From a checkpoint of a small transformer trained on Wikipedia.
Size: 9 layers, width 192, 4 heads of 64, MLP 768 SwiGLU, vocabulary 2048, 6.54M parameters.
Architecture: no biases in attention or MLP, untied embeddings.
Training: a variant of SOAP for these matrices, 2273 steps.
Each number is 128 + 24 x the weight over its row's rms, rounded and kept within 0 to 255. Layers, rows and columns count from 0. Numbers have three digits each. The size before them is the row's rms in percent of the matrix's.

# up: layer 4 MLP up, 768x192, rms 0.129, rows 618-663, columns 96-191
# down: layer 4 MLP down (transposed), 768x192, rms 0.119, rows 618-663, columns 96-191
# gate: layer 4 MLP gate, 768x192, rms 0.131, rows 619-664, columns 96-191
up618 103:086136122144146111138117122093118150119129141129122149171099127164130107120163114105066113155136115094161109135109126139112107143167139163144134104129086109114140132140133057124131064117126130114117158155124108129104119148114059132119113113129152190156145122152106120122138147114185113161
down618 102:121134131130141168133135154154158114114144146171122140131149105108152163110165148134103143143118111146076085117121127180092127066130116125119104161154120132115157147138124122177151155132131096121139129100129132146125103114112144136159136083177092139104106158081136131118104167116113173142
gate619 095:127098114106140143133141170112112121082110127197127122112086127142118142103127145112115165091130137096146152154159153099101143154114120111148142134160144098157092159110115140137135106118103102099115158095121160129132093118110128125143112156140101079140088176164117129143125125166118118095
up619 089:172165130145136107101141090133132110135123185111157121106166142127160122130161091148174114124106149110131133050141158169123090176127148114139129142115124113121129101116147151145114133130151129115144089158128120134159137158121128140122169141124096143132113121149155100144152151093169143139
down619 101:132135114101166131161149083112152131070095141105160124126100150114117117134106122163109135085069073119119166153106148115116155174145180124139108129141088132103127179146129071139156133149111151145114113143133146122127189107112063155154089137090140124095090128113124154129163120132155144161
gate620 102:153193109121109134112136077116149151103106127093149153138114114143139116134159108145125128098126090085150130106164144141091160107133155121146166137157157147106124119178147157143160162125145099137123131120139117137106113115108123165155131096154132112144139134141123145125124138131114119167
up620 101:124148116138156106162183141121181141099093111157123126141147107142099142172127108154135095145109152134129087123178127142134135147117129103108168155125170198126146129145161134124118113142122190132106123152129123125107132126133165134134130115108102105110138121136148110119102120117166126126
down620 105:192126108072154138154111137133141110135186124125151077088150111097117142112149142153154133128131132138093112149119119128119150097135118107130115114127116121121123172130131151144160123118126137125137069115168148116138154173153159088115142128126125114123104136119092118080097146130134141091
gate621 104:103145114116120121115125149130152111113103139118163130156123101133083140126139130149185105078153112121103109141103146116138104140159100086115089142126107141123130161128133156147129137100130117137096142075124108147090099116095093175106102141103139102117149143103120099109136116138139101141
up621 106:146140137121129119161120118093130128120122140116138134130143149127146171114180118138126117154114162097146132125168162113075119126142115118120130176114132143116122106097164104160122088134116128116152154107149093157126130156129117106165176163114085080141067123061118113103114145113098144120
down621 102:109136108114161109153119084139119126146085099078159090133147161133177102123144071130076136127096144124126117126115135115167109135122144115132122134141134124135141150149134139125080109159118120126092096106175090134114128132124144065132130171131126122114139139119136103088134110131120162120
gate622 097:089138085104167142176125112119141097155158079124101096058139100135142103095113103166127090088104113124099162153143124120135101156125126125120130141180123140102175155105115134127074141108097112121099117125073180109132134104119141134124115109145102154105113122134104166136118102141109097123
up622 100:089147131131120135109149147107159119127141116121120125152160109116133105114100121125086136155137159111117108179150163118152136097109152146148152104154132090095147125127089125114122135152135122106107116092115134080166094117129146133115120115107130176168070063142157168115153159160128100182
down622 098:129128121129107151107087129132164088141100153107097102087115106099147127091117093128129095117169121131139144117116098114137165100133144122140161134155150099092105085128144142101101145100118133098117137093087132160114167115110128109139119124143095133104199106130119136186153123117128187139
gate623 111:163097099125121111114129092118134183148078097148107125149159116155158127087162199113087119137128156131159140150100158126113147137133161133168162125094161132147154098107097139090128129118172152115154144114109171105155123132153127117130102147105131102114133116099142112146117110113165172100
up623 107:124111046153140154142149121085096131115124129154133110156145134173136124103133171150132138107145114120117148173151128150117066113143148173110129077144147142151098133138105142125141115148143142115151094099081153158145116156150124094127122103143106102129121144127160083138114177102132136109
down623 107:129156112124151134133129070126165156106073135135122142121128128164134112119113141086107141113136158145148117128127156108103145165174093120158144134112073077124144131156120103131117150134150072128104139132057142139173159161160147157125117104079127117099166095135161134127149096172127132120
gate624 111:131100133128120156132133173162152143131160145104151176110153095128133125142162087138150120141111122186109152137150174137102160141109178166118155130094125131091120144103143081161082124089125133087138140107176129112124111097101162161149129126144111129142120091100156147089134121130136169110
up624 111:128125140100117116089159173134132133156142143124154131121144107098133083155174103187134146142100161170122146135140128112149137093063196117135160115143137147098109113121132124123114149132133103158117138102162119116106171103120169179147113155116110105151107126130143125130111104116129151119
down624 110:120136095146148149144177152114140112152155152097165148150129125116107145138136106132153133094123141121096089094143131156119134105121161095080141121111098106153093113142110130122117112174143137146145112123188130176174074092102145121127138091122136110128134126103133107154099115186128115100
gate625 102:068129128106133154127111112121114115164121153070152102137103123116129140106135121138139142120161093161157147166092092115123114154093151174101107160115134134142119130136081075086129141165108066131154104095137157108145119102096124114162107125136153143159134195124100124171085150110129158122
up625 106:105116139196113133130151137139132115104115147101096149110142127152095125081100168164113145117091120139151107128107136128142125118074144154121157162157150156134117092147137093160150108165111142143146106105164139130147112071085109161106090154174127099170180166099139150122180140105144122112
down625 101:080113137123127124097069129128129113119130149099139114147134125127142129095130133136152103102099142174135095122090120113151121116115125171130113102149161144136136079137117081126119120151116075117094160132121126103136113120108169130138110147148147134160169143155129109144110154134156121160
gate626 100:112132101089156116101132149143120143113158131070109112148139123090150173121063131147148132099143090132121092139116148134144116107167158152105065160141128171107135133130089141142121118144152169111120116121143093111080115135181140125123141151162118116141156137133137133168108131164107123102
up626 103:150124119137137098123123104154112125116151138079141104163099133092107121126092118184142141125106163123121131176117128134129124086177110161117128127129125125142156105076129092121139140121152122127140139076105128121133145105115138154114131128150122093175176088132137137142154177139138107136
down626 099:123164113122101120113097104112129125139091152098157131120127131157131092123126101083140165148117156129138170102137134105121100136142131142108123112108125110155107159165150170152185124129143118164087171165165106127165177122129107129088191084116120130081149112172137152084145136123124142124
gate627 097:142158143172097121117081136108117158136131121121127116151102153151168141130126088158143103101147180121147134164143105157096146141153120111081130128106131123143101154100125141090112094118119157116116116112113142142113102119097150138133129074168153118107152097167103141083131082100122103170
up627 100:129140125114133098127087134115125132145125123131132110128125119156149153120114117128146137098142188139142122148130103096146147131150116112134132145156124150131123126085099130103138148157165129104117095129147161171099083143123125163109138074147139072156146138152120130078160103127141139136
down627 094:098118127112133108114133163101132101154111117148155110124149137163138095129089149120169132131144156112104111181127098132133111121103135144133141121137120093121118148121145093147143169101092155131167150165104143133159200120132060146082157151143107111134109143152144113184119097167134117137
gate628 099:155081125120153140081090096161124144100156119118132134168124103137117101114094150141134085097173112130113132114203137103155145106148134130127123178127122114130141091126102129121121136140137133143090108160101129148101125140122124133149127129168147127126131123148126131124136133130128127136
up628 099:121137156139109128122140130107111115117119114122147080091133174142073111111117125146151144134119174119132134121123119099111142122125132135125136128108183119152157127107159126112090146137126109072123145153126093146126126111099120122105128142145104142130148101092131163137180157114123102108
down628 101:108157131123106137108131107111096151156137125173101128108124135159137103130100136146120136163140129098108091093120103142113131098131163152098106153107104107142155118138141130102157117132123121121126142110136109112128124172117150165170137131105120109138132129146062087108184166164166122138
gate629 099:155137151139095147155136073113110111104089114141108154127116110158112116131151143159131111145119146140092146086144121130131096112134160159095116133147134163118123113122122095137118106137120128087122079156095111151149189133078133102147119101105147091152146059100114115119055175111167139153
up629 111:163084134130157127127103127149103108090149112116145143145106115192127114128195128096179169121133151109114108125137112128127143133102140128151141166115126119108100132118114131154128175124114119104095128069076090111110138133135129093144102135133176158061115117136132124117140085151147118082
down629 107:140073104106170138161099136118149128104162138130118115112137125169140133116113144117147139108143117165121120168173128130129148113142129120161118143156129128174088134140176094120098130144161167137102133108135097122095117106171125120102149154122109112125154150155150147110188097133147109112
gate630 095:111124142128112092142107160128120119138103129145158126130137141134128150107136110130129154071105101122154125110166138134117144112148110169158145140119160112142136180095098141159125127156119116105127143132138088087143177173108100128110157119174120120159107145138132112200139101113108117107
up630 102:119122119117134125104112089112128127105138144135099182134112120132160119131124116100120175160160122151088127164100136109162143138125077122109158110123084083160136137132127111135083151168121129113137130133100141099168069147130149135180141103132139137085101115113125089157129137103121137141
down630 104:127136120133126149081114106137105095120142142105105162146142112122162135112084093130156125157139117166112153122062125160187117145101173136093152164129079104129129096148157114124092167142132112086140135151138131109082086154090153096138126138138118125116114080133133118132093154095145163122
gate631 098:151165083152124131135132091100122137088154144160145166200173135147118127126125146136156107127137137141158131127150110111113121150101127116173136091127111135117193105158108129174132144130123121140111127166085094111157159099159133120138144135174117174092154139087177066159149157105150174126
up631 100:143131102124148090142159114115069143133150152127158143139146164161147138106111117095141170168122120150130114126119122089130145148138094133166118155117095101124151112140101154164126136143172110102138107163128054109144109092163143162117080111148132113116145144134134127140121112124135125164
down631 098:105111133122135144111158123129108153122177128142148146159119131078113111108070101168124109133151135147127159109135120160133106115094148103108131111156158162157117142108133101114175097123123162134163139143156072133138164112112111127110105158111157120124142133110136143161110153113156105168
gate632 095:156081116148127096112135141111116119141166089101133160126083153094149119161118136073124122137126116128132190131155145113118120115112152205094110139162116141093131171108124129147125072144141133103082112138110155081146136153170141131147155126140183165116129131153131174123151106108127122135
up632 094:102128084125097106081106117107174104142171073104146119143103140121090116157143112143103115135138117132149125148156152120146112105133125174084088140179168148134140136146156148137132161083119134114109125110134094130141158112163103105125144128117166105139129115133132092111120153080180154101
down632 103:125142121141086136141166153111112102136114142134175141130124121135131105118082093150146122170078063142120089110139126119166087121129139162105109131141131103125109136108149134129111156133172146138118146128082104132108090085137144129129150099126173111145162163101132142121142166116092135153
gate633 089:148117106157093120110082140126133129113141144142098127136094154131153164125132193118134084140134156119122142110137129095101141128134120122175123086130161146145099098142127126119124145153106132155086118134199126146088153122066089190155111146164124122134125146174158111135134144080104143113
up633 087:139129134126106122110157073101100132138136091120081113115138177137135155133112114089174096168175100106121087134096125114152146088141107066148114127173159082135079121117174140082140128108164132167164089120133152110138143099136093152144098130136133138133117138111101110100128123100110110117
down633 093:135093184136138156135169111122168101140129064096149123097120140121095146115156088152122144132099117107134114106140164104136124143171144143109078154115115177129103102112152145134146156119119145096124121140104123132114124132134130065070119126118150125173126139138137140128144126158132123132
gate634 094:109128139126126122157095139156108139147118115141120113111088077147098112141144124117111144146112082078158135139113121098109156167177107119161122151127128126146128115140171163145131103148113155143151137128134123148139086088130153109127131119119083113147133123153113144141114125109129123131
up634 101:140072109111147163122084138129157116153143127102120143162099122094147151164118115090126087159144132129118145181102167059096117118170145068130128149115180112120110106144136174127123138115134131131133141114142107156124125098138129157137143122109112153127092178132128135097162156144140109123
down634 098:104109185120168147139143078159101130096143145132122133169126139139128095145132123135178127152111134113127138136130134134131109058160102159129097110171146129122116156107156139115135147089161158145151130121131147130127129173105121130157069100078136105123185088078107137102140128163121126158
gate635 099:134157096190097116105163106178158130142102128130144130181125164110175134096133126140148090144093106099130147098164136114139171141144074129099159089137171176161143115096142099119121138140157109121136154172140086116117160121137122121125111123111106121112128109134152137125135118121132144108
up635 102:176122113123153137097133153134106181163111133076124116136128146117099145124113138116130107122149149137120142121124098175122130179128114120125123119131177114111138121103125155134119146099119108147092135098123119085176133125149118083106098156107113144127180175108090116095150151142164110080
down635 095:148084143105163126158120126147115096121132121134117125148151087142087153145108155170106125079099147143145103113130140126125147149133167114115093111120128161105107129153093135119142085138128138100116087129110135114149120126097125089178094081161154120147120125146116130111118135157110098115
gate636 102:107158087116142142114155149124098109117142147131099095108156097097119129084148116116159132154136171105155150086109157099125132099156121113154117113130161143140129151156109060147119157115121128155161119129093138122153128119105140104128117081168100108113168110169101075144117093142144103137
up636 100:104137152169136169100133108128135119125146102098123176070084102134096106137091126104079128114103152105147096090161139101185142057122172159122127123105098121121144154127091118129132135156114134101154113142123075110121141110135124148137148137138144142130153124144151132144169136074119153137
down636 102:163123098081107149105160089107169103145099103132107153120124159161087090139129132123105159096152153136155112126151107087112112151143129149131126116109086123139133115088098130107124150106168153098091100112112129136123149126092134155125107126101113138166079156142126127141125092121160153115
gate637 093:154127152134130145051127141129129116088137143098159112121159124158099161124157135120126171111115123106093128157156148158139149154147168175124127087135110161109139124114142104175134080167145131119141112109130168078149119141061119106090154120059122110143151098098152144095121134127123125103
up637 106:115100154125112109156130101098149171145128084111110143097085092123180109134116099098134075137106154108104144166153121123105094142111159130160118118121160090125131139114136113133105111119065111128134113106104110151101122092153132148142103123165177177117105177137163183109108122119125132129
down637 102:141128114179100114103165129111134133134120135111150104126122141111140138089145142116183152124139111130148145097150101150144168171117145104130100117111107096140126099146151116110134139110104096104121108161120138113148137145113137101124137138108109075138130112141091075133118077150128141150
gate638 092:187119114079118079095125128129085141156134119161108085098156137111119130096121113122122140124098137136138130147098141159121110157089120131096133176172139100110155129106155130152066123105112113094149133072133178096100109093133124148141081133147130117136121107169132106100146151123150104147
up638 096:118109126122075142155111158144123124126134109134132128122144133080117077129126091092171109159139147144101125145112118132125155136145112133116116158113128117107120122098128156154118109146135089120132128157101163137210156149143095138145110106128132120102111164146127159105098088159159143099
down638 098:147131164084114100128121136119184125096128123142107101101136133125099134130151107110126111182151095153156106139118132119150116152130147168097128073179141125174155146115150113132152101133138161127108167106128116140144096150142099105128137128070144080136138106122130135126143104128096126055
gate639 097:142063131173142117137120118136073135135116073165129121120168178139124141156109129134132111104127085158145122117152137139122164191138095125148127097121101105166155124104134134167092160125142149069113089139122130105132149125161136121135104105128119144164168156135120117147137113105195142121
up639 092:108129120108111091141135114120142140154164102169152138107135156129146097146124175115139127128111111110178145104125159141122127120138127107155171141187124108158104124090130157140146167112155156115127125167150122163107144123135130075130107092163173141165112144128155122102155111110160088119
down639 096:094163141122128076147167138116149095126137148127090141078105160178137043122111140116103117091119106114145159104136150130122107126098116142134172110131152114103106133130113115142116147116109162092144097164091135116150153112167165125120078121112151093133127141121161149107090102085131124136
gate640 105:114131111162126131120135086144132120158116113126133139150190130103179104161117103151195110134132118142125124138100102065184155089115122096152102118124131123137118099175135134142108117098129098113171146129118109153165116115119143133112134080096143114168130192150122100111096187110126162166
up640 099:107148169142123164161137122123133080127084142145147105123142126133121150152130121135128144145073129134113155100119114119154157116138151110120126132117089122116127091133138073164131095169115145111145152145101093136117100160133101111129155113085099112127130124096095130082113163116143076163
down640 105:124128109114098094089121129065148106180127123164128131156144100154135124161139097117128085136098115083094099121143135103166186145125133157112098088143083111159155109118113153088140104135104155078145146143177087098157126129129126139122135105098123130139127137146100117114163134134133118149
gate641 099:103108172159105109132118113113144135147153082100100083147114145131133119160131152139116084108171148118125148114134108123129111133124086162166072165133129133146088117134130158141092141137140133136150105088106142161123139168128134154150097106132150096126125110099104142088117132141126115138
up641 101:175108161147172160163099146144122098136149116125118143122129143123088111131132131113144090146097111150061115103126108099137088090133079119152156155132096107134158113154073124126156139127107132115187102150153114163138132083150098105116107167134072119118175140157127110144116169108122096154
down641 101:115136137130107122147109069133114156115134195116139131155131102140113133111171165112137136135129134134165152132116086110136141098140076142148085089144068152125136083154111149155133068128087099142149136116103136149102104125071107145127106141100111107099113118139063120132160103133111105118
gate642 099:070104095158145111158148129108171171120097126147131117097119122087189115149154148167142135156118097110140137156118139077094119143134161136121179160115142142137141140126133131149126169121142122134125125148152080132115116143150142098140117108152085122133134080141133175135149169121119101151
up642 098:106135098097128133113117113096144139149088127159106167082157128107171089122125106144132098133145074083183140111161112126112102136118129154158113105108101134110178115082147110136139155163137122143135158148156125141111140123123094135129129098100108116159133103147124150158109165129135130119
down642 097:086129131093146118140095141152138155138102122124139103142134108123117163153138091119125139116108141099129108119136103147150127099150109121156125114127106098176148188119156110133132164143102155118153109151106098094142112115092170151070086119109137147136105107130116140175078109153155158142
gate643 096:089193120118108124120118147121150136063158129110117157125106113118116149130148146094083195095146124146153161128133104081126126090109112128172093152154098147131080099097177131104097144088139134128089153171144137134118099134140142132144129144110109072157133112140093110119092096165135109150
up643 097:148140115158146061156136107152117132114130076136160139178144106151169084147129109125123126104093086142131136133136126100137144152138116133126215145140113161087150116130072158104132090164092129144135160118141112132110110116143141172124147113094116143166120128145146158095106170106081144165
down643 098:105106137142149139098103104197153108098130107173151133141116132139153130146138097159106124124158110100134155087124082088114155154134126131113149099121128176116135087172139166139107126099124046123150130106150091149165065159123148098098107168132099121171135125101099135122101140126121125142
gate644 098:127118177160105137080113175111166134152082126150152102131121141146129157102106143151162131151085104127132119126129122139125107125142167113166132164121117125132109152143107099116118158068102117148116099107141103118126145120054099100127162121111119131104092161131114120154118150141137105140
up644 111:097080166108122167131130127132138155161115115122093114148125118125153098093147143147132165129146092145121156107099122120123108101112100074152129118141109136135142162066124153134140131133144110115159139130118128093131126158091135079145102144113129117117093143113100134145149183111115117090
down644 103:086108150157104114129118146116100147150139096139154131113163139146097097131132130146109115103121123155134100124115126116078106135130159088163143132135139086156111123134122160117127131126094087147172106115156106150124137124146126092121101134162163084095124118173161118130100120098138103107
gate645 099:078163098099116110116100076133075164088127118135132092114103151155106101141150149119107155091148141149168112143070125129125151120146160113116141124118112103098141125139087170104086168127194120142120118129120128118153136118113148152139133105139110140158141107141141078132101137123151173164
up645 102:153121124135149110174142188115133126128117138162135103108130098157131151173176112149164074132106147142182136102128151117121105108117108119089160135137120151136087091098120105128101113112124106115152124121146115098118148094128162168151058093124142105096092125148146093130127174105170088149
down645 102:113132134133145055100132108117119142102107164140133117114113127129094103125118132125114103142111113132158134144087162129110127130141104124144131124061114133075114109145115129151115130097107125110098144129110124130102152103140086142114107120145136166154195096146101147135135071084110135143
gate646 102:127136121128115163118119117152089129164160143158136117103148105146124122092128158162105097153154111158118098120133162131155131134143168083111118118144128105173132109146133178107095126127101168137106113140091120119181122140117108117113105143118108106106123136120083153134139147127187116182
up646 099:084106138095137078110143156177112138093151085121090095140151192104125136135123147140094141097144105132130097120112137148104092140101133109134137151134107114131072092125134133140118150119103144124129148131105128154103154132124083150155077174111138133149145168102120099157184112126140126144
down646 098:117126161134085087112101154140117113120123135146083133106165113164138131154115138125125150099109136115115080102114118153168119139166162094144174106133159154088109112127133119191135116099151126112139145099105154138147137106139111191118124141145113090132101105114181131096132115132103152143
gate647 097:150156130118114107150119134138101145103147151117125087138116107112098121138161114152165129135162109125123170108136077077134173155102133122085142117122094126167189112107089149140136124163139102066134111114136108102143120093144121146169153142116104126168120152111122109102146139111132143123
up647 094:118135133137134116121108132133066121137139123105141144100136140132135139161105164129088109131087143112093099135072129093089148068077121128125155119134073132133111093143130122144133159130120103119134164125193136126131131145115102075109141115096133139109097100110101116173082100118123130138
down647 089:126132116177137127129146143128140126113096123160140076159149146123128171120158105163152143111109125121106133134161085111138172114155137138110139080118125147142148135141142122095131149128122100117126099134111122087120108083095139117118107090145190108143101132066094135108161139143138110125
gate648 101:156137140125121122111158160145105134115129153117114135106108164165160150182142091127163122103144123119117121112126117166098146132136140130126129123112131173102096113123136103132140122077133117113102158162201140120105113138159135127157166155089148144132074121173145121115107167177101149060
up648 099:112128113104088151127150174105097090144126118143148128126129121132160174125137123156156103121135096115141119090132104148100150150159130109083118096150096145101164102080159093103073131108152110127150127164137135115126133130109165088125153144124133116143136117137162110101095117101119102112
down648 103:140118116115145145169167169088106126186137144123085102095115102121122137167113110151157170154161145145154075139173148143151147187116096123111157134123149118093087120130133113197154129167114108146122140157122102201140098118127114131127127114099111115152109134120142114123103129125134174142
gate649 104:153161145144097130142116119105122107128137158132150126134106162116142156144124163164114092115145128127171115135116110106139167176095125121144154097108136132165133135130134089133116165145110142125146141121141148101121129166181111101141133088156154177158141135121111111107088111141103096133
up649 098:158167165137128097140077100128126131109123119123157149136146130113139109123106114086155113157118102161119129107120108129170105102108177109101136093133123131149164110143083128148146143146135134153175109130082118117113115152149075155140117159088122101124132123107135081100091095115097127105
down649 095:088186147113170147070160137146137129113097132118148130108132150153122093134119104103159142127094108125108131130133115146144138132132157140130125113120127083137175121096152111139113115125127144178107131149112150187149205180118140119132105130119163147139112155101109106138114172116119098170
gate650 105:134080169124131110115118135092101149124140108123152114154160165138117135128146118087138126125088134111098139112145156170124132163124129093086093156137126122132120106139173123140109135081137120080114156104113071140099139092085165131126126099139102150115117160141108126119109099102100160182
up650 102:149155091104134140132140119162081160099091112155116087113118141133141080135100135136097090135135114136122120122143097133093137131147130100118108117133176143112140157109137146108106109116121113143200135133172139145141112110124088155098136123085158114130149108142176153107112145117170116167
down650 097:162155129152178115105135141085121106111119112153188135182127123153125118126171141097074153118139072088148119122126111133131171126156115093147085131113137122131130158112132072122140125109096081148089109129093153130109148096093079126100110121126139167105127100130136151097146113125145125119
gate651 100:126121136133144109108125111150108113111117157076142127076135140132133134189078146148128085126115095184107100117163146120137172093148127079085098101112124174153098139109094111103135139121158099078117132130143146136108141119100118171144098114147105159127137095138129147105141104102095097136
up651 102:121107141142121115169113149137081139149121094168142122083103146122147141134117145116138164084143160166105084150146155072099132116115106086088149147154131128128130104109101142121142147146126083138131116138089110139099159104123108150124127163123092168119093079101153125149145151098158121139
down651 098:129129116133112085113178133170088138115134148138108091147122127123136122161099162137123126123143179139144133129097114126159109114112125131085160066136106131156137114116137095142162175117123164139108154141154109091144143158119127109128126119123146123155170135132140127128086135086111131143
gate652 092:098149094141129140108092133157117098134076118134113152158115138136126134143121106147140111155134080163123115119106130113140148104149171116137083180129129162124102115161155117110158100121130119133144133161130147153119108169081145159135114080127164128107140155130090086153138118105114141106
up652 098:130126096160112112154134158137120132128138157091148113144075188123123170120125114139087140093131177124116113079144115123111176100141144159084132106136125141136084132156128143153174134089137126115149138138140132140155065131125105139117074104082145142143097145149117125134112136159142049111
down652 096:119148135135137131191119115150130150125160120110115131131170157142121154171150124099101091116107135147183140153116143118155115190136183162136147174102147159148112157092158139122140169118119120134144100142175128073116081091162128133141114103060178071129136097147151128159169102144120142101
gate653 098:110090121158137147139087199178127106126139144148178145124114141116086150119111122112123146137152115119171123121170103102132162141138157106102111107140160159123120161116155086163120127117148089144116142124106099125109131117108105123116171118133090151166087154114113125120154150110141134149
up653 107:162097136117118145182125118149111111167114147152126137097153163168136104118131086160113106172124127119119099124151147136120093127107093113130113111136129080123156148117121133131156115137104082108131135107091153171171117176097079114118090115146135125091154139139152165132076081137149159164
down653 103:141123148134148114104130154138179123115137138096115105132109154162114152148144140131138158134143149156151135129144160088123126130092108155126165133129088089148167129129126131129118132073105134083120145137122157134112131131127119181101168134141152143130127106116097140144101078122088109139
gate654 096:125109132175124191124117095063143099097106089099150138105103122134163135103117116147112159153138137153117115137154132116164133150100109129159099141146161115104120124088116144111108079125113131116112148138101123137106150151117102113140136096123136097136107097170125099090103127140125099113
up654 089:146102101084110121103148145115103118156131178126117180186087173120131103171120137135162123113138112136125114101150132126171127144149122081156140180115102134130113123166125110126161133101101138141138111092149070139141126126151161135121120112169120141110133132128140133111109132110137155115
down654 088:162162143159115116174119153099158112133167104129165137113152096093132150115147122136106210071136154111086176138135115093160131141143137117120158152122110143080142150095163082143110089118103145144107137123094131119126156079113151114158129157108135124145126125156125149105100135141128133171
gate655 099:158160118132116124134089150157129116114123139162117116133125149112130113122143130158135143116107133133141115128140140110101098100105161074106121143102163136133105102081140144089158148117123136153136155103066168148142116150134131118111057130137111132121135099152093130123108152085150081169
up655 098:138162124144135155110080091138110119105124095127148174100126118132139132091150092122100143167149152123127139143164121133090087149117123096083103152136079133096111110109143112134097111119113102141145165134127130109123118141109135123143132129132135143155167117143164179137103151146105100140
down655 104:108116113142095100118116119129126122143161141105191123103111140099102124100150142116138207100118093078117126157132102166114140120142098090130118131111116124121129136124142153109130123063153159124142147130165173127124140072089098104128167133094137082104119169162092141130134148132159097152
gate656 105:106161126106097162132155142135111128118116083146098125127122126166116103141149110169108127088086157153170141128102116107152155134167098088169087140144141113128064137126135094147117140126107146090111117128129130136168131117151135142087157145122123162153079126110106120110181097105160156136
up656 100:129174111142140096141089140103151138107112158091146136110129127144161138159118136145125107152116131115126098106148092103126138109101148132072135167087136161154148110153145160155133190116093144177123068114091140103088159131122122092141099098114140099130126086120140135139132103162124155130
down656 100:135109143144140113101064110100158071144116133110162121104161135116127097114156106130162099115135114119122092121144084107116112143118143141116144098162127166084133124095133133128175135116140081145109147128150147174083108116129139131144121112085104108104134122154122141171156141151129110153
gate657 095:120179095087112180072141123102109133130145134148184081129167143110120145108154144110113122128159085105130136127138103131117126141135159133094109083133152122132108096137167134150159125115126140144145154151166080108114141140169151128169122126136108144130091100172140108122113158153166153114
up657 092:114116100118157125140089143091149119146095121110140137140098162148123111109118095126126121154134158102098108157128094121122146118121136116128143135116092139119113153144146144131096107137114096133094103179122179137162144126134159104096150127142125104099152136090087130114127091126121129109
down657 103:139079160144107093089133145130172166118128153089112138122097165079154109129118146077098139148146124100126161161158154140124169085124152135144143172139131147133151155101130137066124117136172116128119158125136119130106116158138093102127124138090088135145161144163172093096175107112132096157
gate658 101:111101099145112138163113119139113113090147134141146143120125128114148124136130105124079138123084163162109092121147149075145165175124164113129111133102124123134142081145126169135127131105114122129090127137113166133158109148101140099101123094098087137150117142144154140136172091103107113113
up658 098:153100104169109089103122127141168076153124152136123127121122128123107182106091111164162131146161172134095126116141139158158100137126177182129095134164139142079160123138112145161121120142096110140104128158146121124139136146121119134114106136111098146101157137079116103134148146106107164138
down658 102:125144130166121152183122125149176142121185152088111147119111093107112098148131101081118151155144161134129179154117129100093118103109110158112119159119154133148138124127147134156119122103070101131169120117102123141142099123132110119076172096135079111125116103102144137117113151174174157149
gate659 107:132167126111129104120130091127130099091161145132120120106157147124095137142104152094110092118119133166155104118115128110118126144144145105127107099112123151156129148163122111171126157152144096104157122152113085073113084135101125114136093138135152149084149147140108166170101145146128109118
up659 103:099146144143169103161150057139129099113105148102135128093159129163135189113143108097109103103165133177109140144093066102158127080137104113120115108161107105141144095155112110144133154126097141115125158096151130129156097138122155138133120102106113110098117112137133138100138112126126137146
down659 106:134166157072105120103074121122098139126103151099115148110142135171135142116142129148143165127136155151153194103106087135144126163120111141109114118197139140105110107146113135085130162116159132141117123155125134151135154155167126129102179147120131125151094145082108076135161101168139121092
gate660 101:141114065133164084108109139152128131093155185124160190139136129115086111133120125129169098111098091137112149130152149122131107103149097128156081114135155134118125125086136106137111139154163180142088143106116120125124126122137138152185166131122163124139134084109145095111121168117143109134
up660 105:161096140102133138154118080137107145112110094164133098099103155116148151156156111137077110107155125139167150131138126162127157106151081110111152107119151152129099118123159129127173149110181114109145101115177146140122155105097078149106119129120112063143110136136118108166148120113105094153
down660 097:132109147132139127130135094114130160160213133120134158157115148110146163157135092117075098137147122110118115101139106097127140153141167082151148179147110102139102105117120108137130139109124102112166080132123178118143119137093123124128104095170127099094126101173106070148155125129156169131
gate661 098:146133156139105112131129141146111152140077095123158094094110101088153103136185124146126157109171105143077121070127106115174186101115155071143133131148147147136154105134149135120083136124156103141140143147122071118155101098160100074142122123152105156109132128113112158148131156099132135138
up661 091:121113104138169137123168135129144134086130151133121114117150147146141114104138129123094167102142143118149136135124121124140141104122166099139100108141143060135125103097113081105127138121140141122116157063120118112127108125159101135149120167149133146126137136142174132125149153114159137112
down661 099:087127083098124125122164130094108113147135160167140124087116128153129074153138162090086165128128162123100157134134145152135107110120169112167069079141148149097119132158155110076126145158161121103105140136160102092143101126129130146116089116137105098115138157150123106176113127130113096103
gate662 091:138179097154134120145145146112151120118107095094140131146124129150078116142117132167113144087162163100181172115122092111139139091056102146148117143118131123138121152113087113150137145131151102092108096135128137153150139117158144157116114150116135145137112079122112123111137148086138167128
up662 086:090128133105079104135145146120119146131147108099135132158092123109139088088111100134128102086104126141118128139130103110139096136138094109128141168107107204127134103136139089102166140098115120158119097123106131124100120109161115125122146136144103174144148124135129104118133137062163114112
down662 094:137129111077103151147132133146175084141135158161119077129136111142141145154132124132129164151140108127171154133125085137151117078137114122128157182128145099122138139086111102150136117120104128132144150066098154138168082144168141113176135136160081106128091115137118115079126138095109159103
gate663 111:159107122153152129105089174167126100172100147101151125164145134112140163157088133144156163102124123129153094110168084143125148141124129146152109106140118143115141118127117131201127089160157140119149134112112135164125120142164088137147131087161138144144168128140111147062104180131118108142
up663 100:161103115129126159121134123102130106135130146104101092120099135128104131156147110122121143140131155150147110132129118170154072130124157127139135106160085128141099125182136088165120138130157142131129146136080142160083086168113105085166134054194108135172116114136106086176131162160117109122
down663 104:123152095129103138142124146147121095139092120116131124149096116085096100136166139080090143143096143139097152116095127118125166142087170103087155146090130131154132127126165110132121121111130133126135169144135138064085128127135092118120105147152147058130107098106072112121158149095148113139
gate664 112:136139115096149112129110127153144160127136093124098129120134195124113128111114140134127140126093160111134164121141129129124120115149110116123078152140148126125086097096130106123160103134140085130121133110155116112119159181161138151121088132127077128109123181147131141120129095131123133173